Each number is 128 + 32 x the weight over its row's rms, rounded and kept within 0 to 255. Layers, rows and columns count from 0. Numbers have three digits each. The size before them is the row's rms in percent of the matrix's.

# down: layer 9 MLP down (transposed), 768x192, rms 0.09, rows 181-212, columns 96-191
# up: layer 9 MLP up, 768x192, rms 0.094, rows 182-213, columns 96-191
down181 090:151094137098162141140126144058115115166161167171148166128124085135057161112114150101144162180116166117061152111172131128138168149125100103156199133097052091117158128155124123086180154102139168127168122117117091097191150153174081105061103164116131100152150180096171040135150146126160102140
up182 104:113163166145119132135077118098093129165134107130129102146134136128072084101156152104083172195126134108159127075195135141154164093138163129146118116150095163196108135138098192057100162135113074151145071161088122139097116146108114143117168043119070171150113076071152115144119152149212129073
down182 098:090153155156078113113121123151155096066154229060139120094074132142119181172131145181124212117170118151157123170096169027124077123077128151092083086145128156110109105102095121127119110107141121143137116146190186138120102114142173141118106163123161148103137087125093113172112140139044104092
up183 104:111146076067104117177176144157051118105120087114174122106092097175160124140131119153190136120107097155155153110140165117114139109182135145174156099152094149101155096128090127185164188081132117186116148117140159083111198131103151110111086132096129132081156114111103099121125087168187106117
down183 105:128131126110131132087150158186150100086137096115103086124118145143147146157119055145143124117153106132112134180117149135165163125166121122150125100102127120086166132149075176136118157114160156120079106137074106118086102087129140173211072207090122075089125129097155137163157145157131087120
up184 106:082104112106098032118120146109132080109147162149129095117106074131120126131101072133095170122158127163094114131132136167148157115067141096101131107209167102114094141097079135100086154165110137173158121065083157191137142155106158055132203120175135110125125130192159106118113092132130096125
down184 103:145103130119127079084115111131100122124153090116083144077109103195145099085099123114119115141159150092078153147142150144109123096122080118127145080119141118105171140149077162093117069166121180114117053155130108162158136134091127149120084124139159122151112115149158188096077163085123059140
up185 104:147173146080053135166161114164136130122206088116127106188114125121126137118220104133149112112104131156129090117090063117103095139095088135113190172152150157147100097118157138123088204072124156120140080183123179113145149103116104155166149125117167106121120100108119172132161120104143163153
down185 105:132175180112161102146139104151169095156119107096127148152176114097180155140151081108114121121130160146149137090099151096062137139134103141132129162079161155137105112123143070161190155116171119125168094142054133184103071110099103105114153081172101152152194090081097152108101148119149088158
up186 083:152203113140124148148133100147161056118102135097113083097131176110144140141110129163138186164151095128159137111100113124108104154142124172134141119141107209157129107082131186098155130153110135106194071145091124095133131133133114158144095133107165156089148141142137157135139116113119151123
down186 080:131090098117136092106109136129130137128114125140133082120133101124145144154125120130131112140145132135102109116108153132086108125131179122151072155141157142127151120113115078092150165120120135131080152144179134142116132074255158114146139113121118103128121115110121091102159152129136127156
up187 098:113152127102129152146130160182099103108110184128218130179122149126144186127156149073118138176120118103156061122116110105138155113172058178111182144132046133191143100146150120071136167153115091123172100106185155107128101126100117107156123142141073160194111098168210043125099143103175138094
down187 093:150127149137154144102153088135202138125134125153121157058109107094129131099094123143138104127158123148078134192095121109091129123138122143066146107069153105087128162097191118136129113190094145126112115159077110124093165158184106170090082069198141092075137152084109179169113061085143083098
up188 111:149142106129120135160186153125091090085090088114155116151130080115151160153132156120176125079149129039144105115183134146188071151103146112169168115111098124129089048084099126182126121176101110120140147107091137075127149139091117139142110132118125197160102186095135176119117122121164118108
down188 113:144132134112135182186143129129128144077120142088132118151090119154087095123133109105181137138087072097136096060172153117139140091114109134121139171128123120067106109077108135113163174088132116137157072158147107151159113143129192150104083186141128119131108196063145177120120057174083104127
up189 095:161156123130102144133152097120132106085164157118103105095179134150143122178162076167157076133146136140148170150174064146156124093124110139200127109115103169116076089138096177098134166096145092155157154150144150162075107122106083147106133174085124163077122127124147156124151117089121127143
down189 095:149082084154148153126199054075101144151116103113150158101119133173130107160094119136168132130085141117091169119165181165137165091161115185103149145129090082136141207191086108109184098064108127177167127092185132105132074117135109143106100115138125129140144178158169129104169121128096086154
up190 106:153088175151135136086178118106097052211120157144128106127135087166137163153145111116165158129154120126168150096102132160188171123096103173123126111195042143134136110117113106145147164136116143131166083116101145160127145189107110080162119100118080127129202090133153116110047146122149128123
down190 113:132148098156165130101151128160057200074160125110120140106129199082099184135073091150144183118104089101134138097144134155095122080117154105103165212125115147065106136124091103130153142067117120161154159174099105130119087136117145102149096132128157165072141110110142126132082154171136105098
up191 100:115200082114081055130159152111069128105204162113108135175133097159187107076150118121121119105130095139133124173155084155192071116104154120136146170106119142121127066166089204162152163142137115165114092102118178172123169112121158122170153108104129123127136116100145088119146147107128113113
down191 102:131110114100105170144148142107118185150168111172139127163037204097107126148124143127127138097171111166160134118074122102131129095157126093154099167160076153169160135202129077066121144140137160193142148129090128138156104132112183125110166121107125094099105126117082149078114095186092194138
up192 099:115102110074064137113120153132133079108135125131147112090091155215068127144163100093203134139159123123120150107139063122142151133106074131128102132145114110157198125116108133125099139097127147075115123117127110129150208142112127112178158144141120103138029135058168126116162123116158097102
down192 103:157174115111079192121109155115125149125119115137148149183177085088138126127101134087127130186093111176151128128140097119189132113127152127122125142166170096085126107119141132108156095082104134124090101107131146119097122082165101163122076092140107107151102132101171087146111127141060163071
up193 098:166121087091188136150116104087119119123158154148109107161089163122089077159125150217108122113192154113169142128155054129144071101111182145177116038123126128128184188084059137115117126128103109116093145151127103081146116125106117143200125075169110160151141140157144123102165093102162183151
down193 097:145113136181136186096131106209170089101132173130097088116122137124107189130118160096181168089100086154163109153152045102139158127128161104103163187144191124171080161116129106118136104153129111167124078163152131165128144132153124194123141141123125141045114110107150073173098159056085151153
up194 097:093127156109136172151125126125151116169140089122106145105113112153104120118186106114112027139119186151107157154158168126102122132132087067112144147114096129096141128148135174132071131154147080151106169154107079131130138221096121152149139031132190131114146174090122156152139113109178162123
down194 095:140134093145157098094132136114144161104157141105132132163136156197153148177118105153109176128154098077093173153116132126153117136120104161105167102132109100138128129132115166137153118181097103153175145104165129178145123086000164160182056138140082104154097049156101119163175144102147131114
up195 085:148093123178111154144108077125123084153100107179136093076096070139085066175151122144107069191147124137214096094105080153091147097103198114195122161157146182149118117124095104135140100108142139127135159132116128072137179158132060155095145106139133142106084133104147177109067096136129148125
down195 085:111107123131165119120141100145048133159108085137179066098172167161103196143117110115162133096107142132078134173170084146085136123123129135088111167139139114114125161174127073107172119145138206159115113181161134119143148106143131141089109134133153065161198095141076158111172187132176156112
up196 108:104171103087107142088152184103182143149181115141152076149134142126105189137173060187128094160166151127137085116132104127172111055156139134179168137184088127127106035087082135121153186141148131141149066105081119132110125201089144096122153114132142128125128147079133104135137130109126138088
down196 086:140102125096104148082120101153112145108139153147133084129091138165147209182080096170137114093183132108127121153105147089150135150154114175180125112142132141156184114160144169102162115150130139128079076129148130168047143144130109128139091087063109150099099078188100097170163171147113127141
up197 104:147146118092128094146172156131138069112159109130158074169105124127121084107138080119096143133176085086174134150088121156158045108135136194179168111159083168139175175088146147117111159128080116116151049073067161121146141102118094170079154044125102141138110120086172199118130128111112166181
down197 100:150140158107098143146161117093180171096104099087116057153167111170097120089132103090140116106194109100114123146186119136062136121150121122176119104078115143124140127132098109142082136169152140142135109087120162135130146129255108094180150100111175112120108091123080172098121122081152145090
up198 085:142114104094110150107188124111128128106146201110142122132126121171205175142157158110143124136106190124161181126132110181135102087127174111151153129161164152116081103113076125102130144093162120141151092193112115147091130149105176182145133150080059183103103059087147165086128128102129151130
down198 090:077110136113150146150131121132105128161080123140199147102094157100140139114108110069111123115123109116055151165138129122176155188132073129094161184140072109082130162159190142134082085098087139118093098149115091116111112120135092080146169146096132114145171138167142146111189141137136136152
up199 110:138106171135132113125189130130151106166178143142128140150084146132119152124179073137152175137145132121147111090131123145130073109191133125156157080179112101144175112116138108215105172108165136135193119148123108122123138171104114060111161137136061098187078168174207153136109117156138136086
down199 109:133160140115147158160172158139097155092112152127097119139090146165163098092106118111148115103171131090164154124193184108162109127153202118190086092134141162085125123147124086072149130112093166089142158122068126140115088165102133096116159132149155151127142162148105098126179180089089133160
up200 095:145129102106114079159117108128161151205133176088115118122133117149170119139167096075113190208182131117188159108125166109153081111148158129154176123179129101126150097173122186092105146151123093174211129113168073105101135135111097088110104155115104126113139079152165199117100124098131211121
down200 097:148091115088125134105119170128084135083044081155147115123177128135124101126149117133125190108096133076120091094153150114171155084121149109130119133138095072124121126104055102078110164119118112121121147174142108054113129174215121071136104106151121126139196124120111053145125143110162139088
up201 110:077206107130097076157189136096157173121137132119167125092166148147157090099090099145146122109140100097080083162163094087163113137167128174173155092132089164115166138152099118096102141154080134182118164113197165133152135153113131087104121126155154154117171185097108113100117119177118107132
down201 109:146115060141158143150101143142188115089158149137115114217116149105110189125087167148100165134133093124142040195120105139109152143157124134158096121132131160098168116133105087130187134136140125076081103181072142137159128096152181076130199082173155150153093124085145134140159116151115130111
up202 106:118113163061132087135101137124120191119120167153147102139134112127137123084117066101168168132146128032091141116145129149170086092077152174141151154145149144106096127141129147096091143116091086127186115119133134130123127142124158172093132154150123151094098131103111188091127042129110168163
down202 109:123126144151154160122136103173137065185175099133084157125122125161052134074102079165097188134138136112111084117140101141161080104110140101132077186189113133097182123123131141164157059168163165144095149095144118138154108102114161097089162120195124091114122117097139102145156124159079071116
up203 093:125114112133153157108113126133139123089127156131134083112124099132135095111254116120144094166123118105161142110144163133137187109148133175158108106182157159113104107118082133092106111070145144105127124130153115089141113093097164060167104170109119105154142067080150132070095126134154152159
down203 093:122108139096107088189127135118159193152112081126144158141137133055098237137169150136194116148105124163102086104166103115186101103121180177154184115137081142124105134140134108088121045126158108117109130104088158111151109122135083137165164044131135106107140149129117115186124098163083092094
up204 090:124165216124148143136106140130136146169119111140113087200153146127154082154135099094058107096111231114136183039155124157184154102077118109105122150158106173097070149087099149138078121150121129142199134154110069157118152180103140105125125136127139166129135129089143164084190112135133162117
down204 091:119158137158116068106081164148094082098124123148153181185115125082106137127128097157104121179113100138137149100104180120198067068131137142161100131102112117160223108128152124136085146126132119074142149099146137121130091140152129161112134111164120156087150097087113138164122083126090118130
up205 095:155150172047163142140139127154105166125200179137147089161126117143127136150116087095137124116098128090117156087193130099170077069114064102095134090159107141074154152067089144080115147076163120108142154099086117152121119128125151126143046186096069133110132108169148102040086106124144105105
down205 097:113131164135132150106074047128089163121124075126082093074115092086059093052159147122112090182149103133125146167166089085096149133171152129129128160117152166172085091164131088097143144190114120120063156125156139156075122116209100152149173126170121116138139136145112182138163138110128105139
up206 100:133143151100141187120129127102189195126133137147145080169149125169135146135126152134096150157116133118095147150151152165204084058126090116109138118126113104095092104135101117175123131122105104089135108113150116108129119145108100189190187106139121114123118151117096187100143108164131106075
down206 095:146069148120123096119065167154140143168186104154142099087113122073146096085121203131080140153126095080090095178072124080148106115125151152135127140102145173181089196206112181142117136081156108135120111137125180154065144123045176115160123108105121093093102112119099127108132144118108145106
up207 105:177130116120082177117130122188116107187133105112218029139172135131113149105088176106192122102139163135107114157160126106147130111108164124103153134121101178130120118152099169148169143147136133182107110155087212138162116093103135171146084099183074204070145140056103119068135112147091108101
down207 111:071129161150147143137102197141112190127143110114111103078110125101116127168154055126107165182154185076158141153109093047209175112130097171138130130159179113117076130076146128131092167091109080126187100145128135095135094128120169143132156156114149117132187118126130126150121122174140149137
up208 112:159155103159080141203151107168164088120164104104118113168157147138076070184169123144116103120162146148140127141127112065118129129157134116128137131160111215130136098129102138138073168094156138126115091083086139143142142144106111090135134141150158147148174153136164138124147151089106163113
down208 116:099140089127153089160062103184133162126175092094089122119105149093131169112106152074126149118169136150123094113115097072027155132106159097175107121094098130141112136167083079126127119157113100138132071176107155109165197041073139069185169133181126119148161106108134100137146115147164092170
up209 096:147114167148114116158132140134094164054109131119165132134074135143083147091130129149162148086120144085153128183091095097147094094130086148140143122117183115199145144093096167090114151133099069123090076103098154112091122138121146147071106103131122177097140125163110135093162075141138095086
down209 099:071095108134084087117107085144138118134115167105128121099163137066142127140094133164135149065148148128148115116123136149031143154163126128098121185136105133145135158170143115122114140120111147149184112177170161051119116117214154135092126137108090130089156130126141080121109129135143144166
up210 103:120135149130142149067100092084093057091129183104158146148124095175100135147170145086181110135143125102141073204134155162151149083098146111137107155135075144140108086108056154144108131152105125133091105073129110139128115145104118149137118072185166147137123148123110140139082147102122108179
down210 103:129169181133118153138190163103125140118217155118091142121125108074154156102158122151095151156076110172123172069132127144181129091111115121169141172111129088151091123115196120085108088066133079178184124109154153181105191157182095105128133169159151122203137153111107173099104071145084163061
up211 106:078121163171095143138158151193110123119176166077143124135119111150143168118180149141176112162120082090129099182114099121140117100146148169140116165135135112137181128118102113158157155152125137151140125141121179166153138150129150132129099063134106147159124168153083054142141137122153121121
down211 109:151092139107110107062158130148180083141097151161091116105143114054166123144126133103128151115096156132160152110146133156164129095099080117145116137099110124112120110168030146182131075175145126135109127170113150155047157167135092090121073119077138148111080112158095145132130200138201124120
up212 104:098144127085130021125183175142082056070142212145158115172155160121133107121096127107130155098141119053136135116124100103128157157114111158167122112134112140179214090150126161162077102113092137128113107117086121097122214111102134136140141086119088150110171159152157129120098126091103125112
down212 106:125105137146164175133106149132141097078141108113092085161100095111099070097131096210095126145089122174138106101159151144166172105153093119223135158072149150137138123098135043089129109088085113157140132081129171128130077124052157073139130080148115111135193127145165102134161133138118139160
up213 100:118156153146135121114156155160089141125088146109128085106179125167147063137142061184099134082117086111182069118148067080142103113128161137131123110146095133107155146157155144083089146124085179168119102104123134094079138117105140154183070142111143157115171110172106131162134142091120108125